Weights of a small GPT-style language model, trained from scratch on English Wikipedia: 0.661M parameters, rotary positions.
Each number is 128 + 24 x the weight over its row's rms, rounded and kept within 0 to 255. Layers, rows and columns count from 0. Numbers have three digits each. The size before them is the row's rms in percent of the matrix's.

# layer 4 attention key, 64x64, rms 0.202, rows 34-63, columns 0-63
096:144132109124132130123152101147130121089108113128134103134113149135164154150119145141176122120132111108092138156093113155146120139133196061078109131109176124123140091123115166134107144142094141
090:147146158134138145117186108115128129104116126101116106132111104129115148120123149153129096138137100114136160109088120102121142141109094036144141134100108146099075120112113119123145089103110155
092:128122142147095134186088133128112099153112196137122123136126112109149103084172109149103082118161157148107125162103142127126116142102110132104126129142111123109087118112107105110119118090166143
089:111128109113113120128150101153127151115129151122094114125084122112124111119121133151116080067090122174082118134107129156128140126149143124125139151092146074117134134108111110086104150071155156
084:159141140095134070124132106092106103143131103120118145157083154146118120121110139156142120138091072126141116136164152164162135121129111181131121113105162119128149140182149105113108113113101153
083:124152075134122145107123060103139148102134102088137126154156148135089087131150126118138178142108070123110141130129131168155121141128122109143109119136099132146161131127131134126185096135115108
109:146140135142116119143117114166120120132066148142117127125136099132109115130112152125111076096093155136143103190122169095123135100131131123113195168112134127086121138135105089089128127128145137
090:134162151107120141198135125132101106130160161102100149133133125116100139147079143157123092113142151155097102140096115109100153157116162131116160172108132118145115119144101130160168147124125163
106:170089158138093090131114155152152128130144162167095125122156118131061110141111101161145112092073178108130110117150136130134137111126121096145162147126125102107119133111150109124135130096112140
094:130159115134134118125149095114153105124138115141124137160109153122159118139147123124107125155127142153071133101176120165130112131160162109111122105136127151191125108104093172150136093134076087
090:144166141110142131121140157124154130137093146135123096090147107148150111122116196165128162145111134114117134098132123128090132122118107063149147144127135118144122159185145071115143144151133107
127:173125140106115107126108152143096158152094158134095119089129125141106102130126169168123111130133152154144128151152150086144133116145178130117157166126144091101097140097130067109144147121150132
086:137132144129142105144112139166103145151111192152123128152134151153148117113137134079151103090137128139112082131124151119130184135122129135138135114109153116154135155137165105058095122115167152
096:122153137105124109134111140128161104160147160161097139161142133057126110116145140143120105097136161138113170135128200115127102146098152171096139136100120128100132140141133123134097151099159132
122:155123146117092112147100156147117156155106169141085135118147106121082090164133132158124115126121140111158083151127162089107131130138138129119158171098156090093103150142152094131157128114141144
089:136138121097175125150158103139158102148143096144130147136099136133158119099166116113119167172121123130138130079140111156150113141109086155129114110151072133157169129120076152157129145126131100
090:100130113122134172106124158089138135147155130144191143135154132121144107110110136121128150142167112113145111138116066166152130135128114166136067103121143177157122129121142169138131110166112128
097:103124125110111165148142124131128123130148128105136144146117129132148138110099093138150116115134111164107100164117091131038132135105125120109095098156096135157132118154109156138081112075089129
081:158103107141101138133118113106138131129125150167117124110089092100102130133084120100159096094149142188111160145108144123113083116114126127150152150131136160106121173093153128098169145149103116
100:173168121141146125154137146087105130130144180117127115128087146088136130167148110162140133111115150079086185122161103145107147139129129122128111131140145112139189151103121144115138155130142141
080:108119096134156145123169110123092129101111109148145172106072150150129127121095157101106144129129146100065143098114137114120081121147099144132084122136132114089119144113113115142136083161139112
105:110143155135103084144145123159094115138114141130133135118138141136099149150125126118127127140073166133133115173127197139083152135177140123118160167100155111108089158117128108119139122158137162
083:140095137105131158085124167133068135152162129116115162067141101141141142120098155139161105139117169174118113110165174176119125115131105131112134122121113153120121107108126125104154126118120112
098:157120143130126062139140110101130138123094155093082143147121092137071108136086111117106141107129130136116117151084160151117138122126150116135143146099132066135123125146114093129133135148181130
101:168109164138108080140089145147128113105158144101105116138125163153145136124125122131125118106113127129125107161100132157091100148126183098120140139123147130092116140133154084084157110098159176
093:161110172143127135129128119106092120137076093141138076135139132131180089107153153098145113114079129086131146111155134128126121128112157158150085164111120139115081087128139146142134138134136132
085:127116105162141159106100121131095155095131137131106148123112154096107136109106131152119138150097159146136119135093125133148128090108143107162155169096136187114125098133173103065124119140149097
104:093149145115149136145117121158154132134151102142153152171162174151135130082154126096144141155136145131133138155139105177165123125101156141136083146162084116145108135130125144138065126141106116
098:136139141112108096150106148153097116130121114130095116142095082127098135134131118129152085123137178150118095155115148138095118134155160082120140176120144101085139125165135184122121121096100104
082:140150119120131142151149099155139094128126120147133072099122165143093133111124141120153166187139142123106120091146112098178140141156167124124089107116128174166164113121117138150128156134121159
# layer 4 attention query, 64x64, rms 0.189, rows 35-63, columns 0-63
088:131088100099124119145115117167115152160148126118114159146159143084110122138177135114146105135146099155169104152113140134091146139185114142086115147160163152141125142101147131151110132160155100
075:134169123147123111096106109132104153126128100151124180109150176122115135172135140114097103138101163143163115111112090143117126130113115118093140123126117075108121116128111150155165147113155061
097:114115117066126131155140119142114127129143145128152115111157102153088107135149104166110174114150154152159127135129135121129134104132136128154096126123171101081097149125141117090118209117147132
093:174118106110082097122147123164132168093145144125160180139129122131149116113159146075130115129109171166092105133100112116162101160131114095161151133137119132099108104136099121155129127112141129
092:112115193170117135102174132135164148127133084109141157136093157096130195138102120091132131125137097121112150080149130150104163124139115114121112116143136114147104166144129125159105121133131132
074:156147117075132089165122118146095097105152156114115109122150100110118114100135135119105104103138144150140116181077116116142108136089165147142152137123128115111138139165180130157151112140152166
099:106108155146141133100125096140136155118099140131135119156096174122144165129101107107133133147121101134133152142102169165150146127186126092131124125115123163143119124047120136129103120174102107
107:144087147170142124083137132078169141099101132123123148149144141146098154136114104140150143161128091122085159146142121121076152120134140131112092103173086128150116137105130141134096118138142166
094:162110093090131115088138122107112110133133162151129115117156083102135195118153115161168132128115105145154127130126149126108157123111136107143144165087127078153111152104099116151092144129114103
102:119122116144109125092115129124147094136158091093096147155100106097137114119140121110118100105086124097118130110119126147162132141106089139125097120141056164151141175085160133118106140137166119
108:114122158137160133108148125160181072141101085124148111163135132127169139106131149070140124151111100155115162136150112154125170143142070134146121111140115156162129108115132125149137135103116115
092:122131086159146163120134106133105146135126131127136109162112128122183132177128102118127126083133118125142180131120099128156110107127150086075152099154109140168090112091121125145158150163133114
097:169152110144099138126119118157115146146128173098169102112109150171139160134116123082135090135129153129149100116167122144127153145154153139132106114182150130139109155120053120149120125114139126
060:161136111071087129150124132107076152135104121185150132150140071123109087116125173147128138142100145155176122135117124116122113149124141134102145166126122096116089141140138118158157119115125125
098:142104145119083155089131161124149110128134131098146113167100110105112124094120073102128144103137120133136134112114153138163155132157120113085133150152160144164171148106155131146100086163094142
082:127119156161167150155123119140172134149119095145099103149116157154144112147093117104149106160166095159111173119102120142115168128142117124136104101166098183156101124135122104142104108150116134
088:102126139142128121085112138115162134138142121105127121201125137137104147125137104124094130164201134143108148095115155180159106107140105141115103110134151130161149126091111134143090143141126157
086:138123159061109106166108129116125106143110174147159132086174138144110072158118093162135139135128139111135098130112135117115124148109130128123097150101154143133140133123156088113155183138121143
093:139099132109125117145110164141116126127164120142099084177106119184128139145156157175120162128134140171150158141145141084135113134148122088165150162147141106151128126073144120144133124105113139
085:162128132133085147176154105109117109137164136148192108145121088100113148124099148126126137154124131179129124132151120139113099143132122184165133136123123128113180087144163128099131118130150150
093:105128128170121126155179141170129137120167108102157126081084115159121154157141116128179146100137098185132117141176144111143111092148132137148128159120128107100142150125110158137119119129118146
095:161116115078097163151096113108130118156110144143121119155150094130130080114100139185110138158103156127128126176111148121102122146139160073126130158119165120125126082139104101132118145109126126
093:096124120140123090139140117103117154140077113146142139085136118112138128107131125158116121125071153074140177097158148117126131115166129081136125116132130145124119108114120119050117137102127097
107:168099132112150175125099140117127163138146158207123127142131118134120127145118166129108179113146143154137124166138136139100106123115134117084159118124157153144104136089114116152128175103145147
108:115126128160130097136148145122132125139156151108105132121113091135113164082121156111121121108092150139136142174172119139143112100151069116093110066102134141158145106148153125161120088151131109
087:113122152125144140111089173100149090119131141154077126149147113133149127150099109108124118124133093107116131113166121069104164130138149133127091098139145118091146109152112115161118149190146154
110:105140181080125140121162132120111154164123136103128147114112110139100104139116152119171111060114188134159123159153099118113117132118151147112132120136134075126134136125118133103144112098162094
103:117105127144107105090178148129135150124128166095123138133133132135127173134135141121148141080133103148093130095118117165156127136132138129156159166157187170165118113140126128134093119187123149
094:136094099135103165137115150109100094107077138115179172142111102178108107155129138127110128130141111135156115137142170128133104141116119131134101122088093101111113125165165122137163149115088107
# layer 4 attention value, 64x64, rms 0.176, rows 32-52, columns 0-63
099:181157130102144151146190125153125121120147149097155126135170126125144164130123110186130145163109095139158142151114129137127088165121143148107150150146137113103090155113161118158130099121121105
101:140082086107135133173138130127139147133100129131145145115176156124135126156118159072127123134124152122117135099148153141095070188133132131158094165106123145135120137124105115120106135131089171
093:126139135127143112138166161121157083130175140131144138148116091129102101133149117132159129128127115122092049098125100124107126170154130106145189139114117133086093154107100136133119130126113109
111:071173130129155095084090123119139126106131119131089156123126148102130122115134109161131140144126104149124149130170107139167130167074152118142107145123157113129103149137143110174177141110098120
106:127116087078111151145126140126124135079134093086116148130173155117131111150118089152162167136105118086121091100125147149134109121103122133122092099099138143089096152157095126127137104117158124
117:121173138123130134143128095103138089110113142133110115124142113159172084105152201122126183096128140118157142138103160141120162139132153118146119092136135102120107153099150166131091123100134134
111:147119154112135121127148171130126110156129145200117128118127096097109148178150128111159149160109102109131131153087105131107124116107133127140078141089146135118162148161139122129179134119107170
109:127104102126134122149113178136125138099089126144105163165097157155113111143131129130145131125132156105167131163123123094131151113111077153129132130092089125131129148119129178146115145072073101
105:130129118138161104104155159112102124131159163153096129169180138099142100121149116135114144152187135171156098124148142150111107112172109114133182145148122130149121103149145141128138119173149121
103:093117099105120144160072145122143135114144099176140095104136122131113142124106139116095100136151093099098153102109160162143152107124145169117140123143182096156138104134118094133129096151134161
127:133155122108136124137142135131130178092134153130112161161175117086151116095156165108167133132169128131139153131123142110108181137124153090158130113122126148125134090073128090122134111116085144
109:108166118165114149173099089080120167081114120142095146120135111170140133131109096124137129156182130158115105098106101118106099131134129128124112100120106125112099144095152149094153136155133116
103:156110140144102149103093185140153152111073100131164102125142137146124138143128146132113121154110106141115127143115139125121204138129151117118087149115130151109116147098110150144089110183156128
097:096096108111112095107140133139097144117116116136122140104095142152130161160137158119156141084147118083161136121103104084116136105105098145109169154109141112172110124088119151123092142112163093
101:143148099135153094108117095111098127161100079142123137115116141155140155088141089113121156125132114130106117148105151144149151083168119092142105180154154107145147133105107149128171104108154147
113:117104131105117087138111088156118104134120115130104077147154105129118125138155146111113121105168147159095150109146109108102136145125072165132120141154077112086146163129082147137103112144121158
104:106121154141126183105118134102135126141120147125140130155134149147114126148154135076175161127105113112165126179146135128132096139146122123074145157150091110145072187132160119130137132131136134
110:122092137133105120141144158181137155079109129143098113117127145122138157159117112139143115144167134174117105136130130134156123089110146122113118066152121083097129139097160137138166078150143136
094:135135141169110097108111153144077091139105137103151113115112102108124191140154129124113089159112131167117163122167110130098141115117135142112132126105117169129149137102149166154166091101106126
095:185118104128126135153110146127125152107109118140096133119130105123140104102152131085097144133110125109102143130083130138171129086099130125129070118100165159149138147121071106140133171129108094
122:148131103119076139137153130110145158162133118101100162110121125187095091096158098141115154158134136168136169128111120148133138105095103177112095153160105101133117128113138127157161132125134136
# layer 4 attention output (transposed), 64x64, rms 0.155, rows 32-51, columns 0-63
107:130147156110120125182089156114093094110147120103119173126154155155144143153154144151129129109128138085103148170125131115132142129111118096119131108109084083162153104115114151084109133150100157
107:136153158117147059131144112116143135128119146143139145177092124134178144149168101110177108112099117142094117126176130098126140106109132140163155177107145090132103121108160135137125130125132133
096:145142090133106149113114115127119116127164126127142133115133103127091073145186087147098116105165173089123118146077140131121138116164108128123127149106111091127142111140180134139116098155099151
115:138168121153148131142121144153097154085134166149109140109106129143086138095054143115122139113120120145129175117151104131174118168137100146145136129076108143110161108148150115136159128141121115
115:158131127178098106163114110100149092100108141141108187128120139118133128117122095187111106124096143119108120111123140096106145146081153115105111142062141149128145127127149143098128132143114098
117:146178134097139164127129136181111096147116122129128089149168139123185103124130098123120142129135148120114119088133166173151169150130128131113114101119132159153080126168134108094127137130117093
121:146140133148141122086164154084142128086157111157135148100112144119144120127101102114121130101157104095149116099120134134137151109108148129135169143099096080050162163135129129125105141120143131
115:113142110149106127128153139134167089117144139117156151147128131118107110141122131149122134152133146182172155097119148107144136121123106104154117145103149120079075107166085142067148130122122082
114:169135163109124147113086170096147121140136116124134107146156110172070117176106137137157164108131088117126076160113136137093154123132137124145143154129128133093151111146123134145119093166141117
122:108075106147113088114147154164132151136136152162112090107097138125135129110143137088132114129117138142086105126120149126126140148135145163135126092164119156156161145088135157188166132092121106
130:116202166072138141103156113159154137120125131133112108134111110110143151094132156160147173134103131155082154124098148158125134146152167137139158145128140127127151132153138141112086120161117115
117:146151114140132136171110107149160128117136178157114108141096133127155117155097142114135110162148138151094071140084068143127145112151123105116087104134136151119141144180133099144112145138149111
109:119075117125138138140138082103152123104144139136144128124159148106115185104162108097092160133053141144145124146113177165131131126139127158092117113155116117106117165122123122137126090131124139
098:085141120124113131090143144125188103101142113109148166138165139120095114131144155132151117129157193153139147145145097102086135129095125146143107117121135141126070147146123133118155169130102110
104:147092092118134171100093139124142133097083153143143125115136109130148167106130117107143172131136117093122105136119128137135089118169150125100148129105146158090084139145106136179158117095143165
120:099137105145104118109161096135150140191116125134109133130140095097140123160164133093147111119111106141123119131148112169183129098097138164109115084097161132113105120132087133126098118176119142
105:128123137159109152138094134109117137119144121120152161130149147129175104155122150071100131129102083106137163112130121142104148118145124133153109111118110066125099112181184147122175119115132134
126:083105140126120125127173136104139103134138149143097107103093122110166146131105158140111128145091156153132065152129120117121127100111123141108107090110121119116188128156100127130121122198139124
101:090159098132114099154144153084098127157151099128165126107146114120119151115105174094127183134137127125137164131128135144135102131137093091093159094142130129104132173094111118126132116136155171
101:174101125162130114123151096145194132092110102177127157129127143120157121090131104137148124139121151162133145077120148124131113105162130099134152137108105140122138138101099096148122151092137080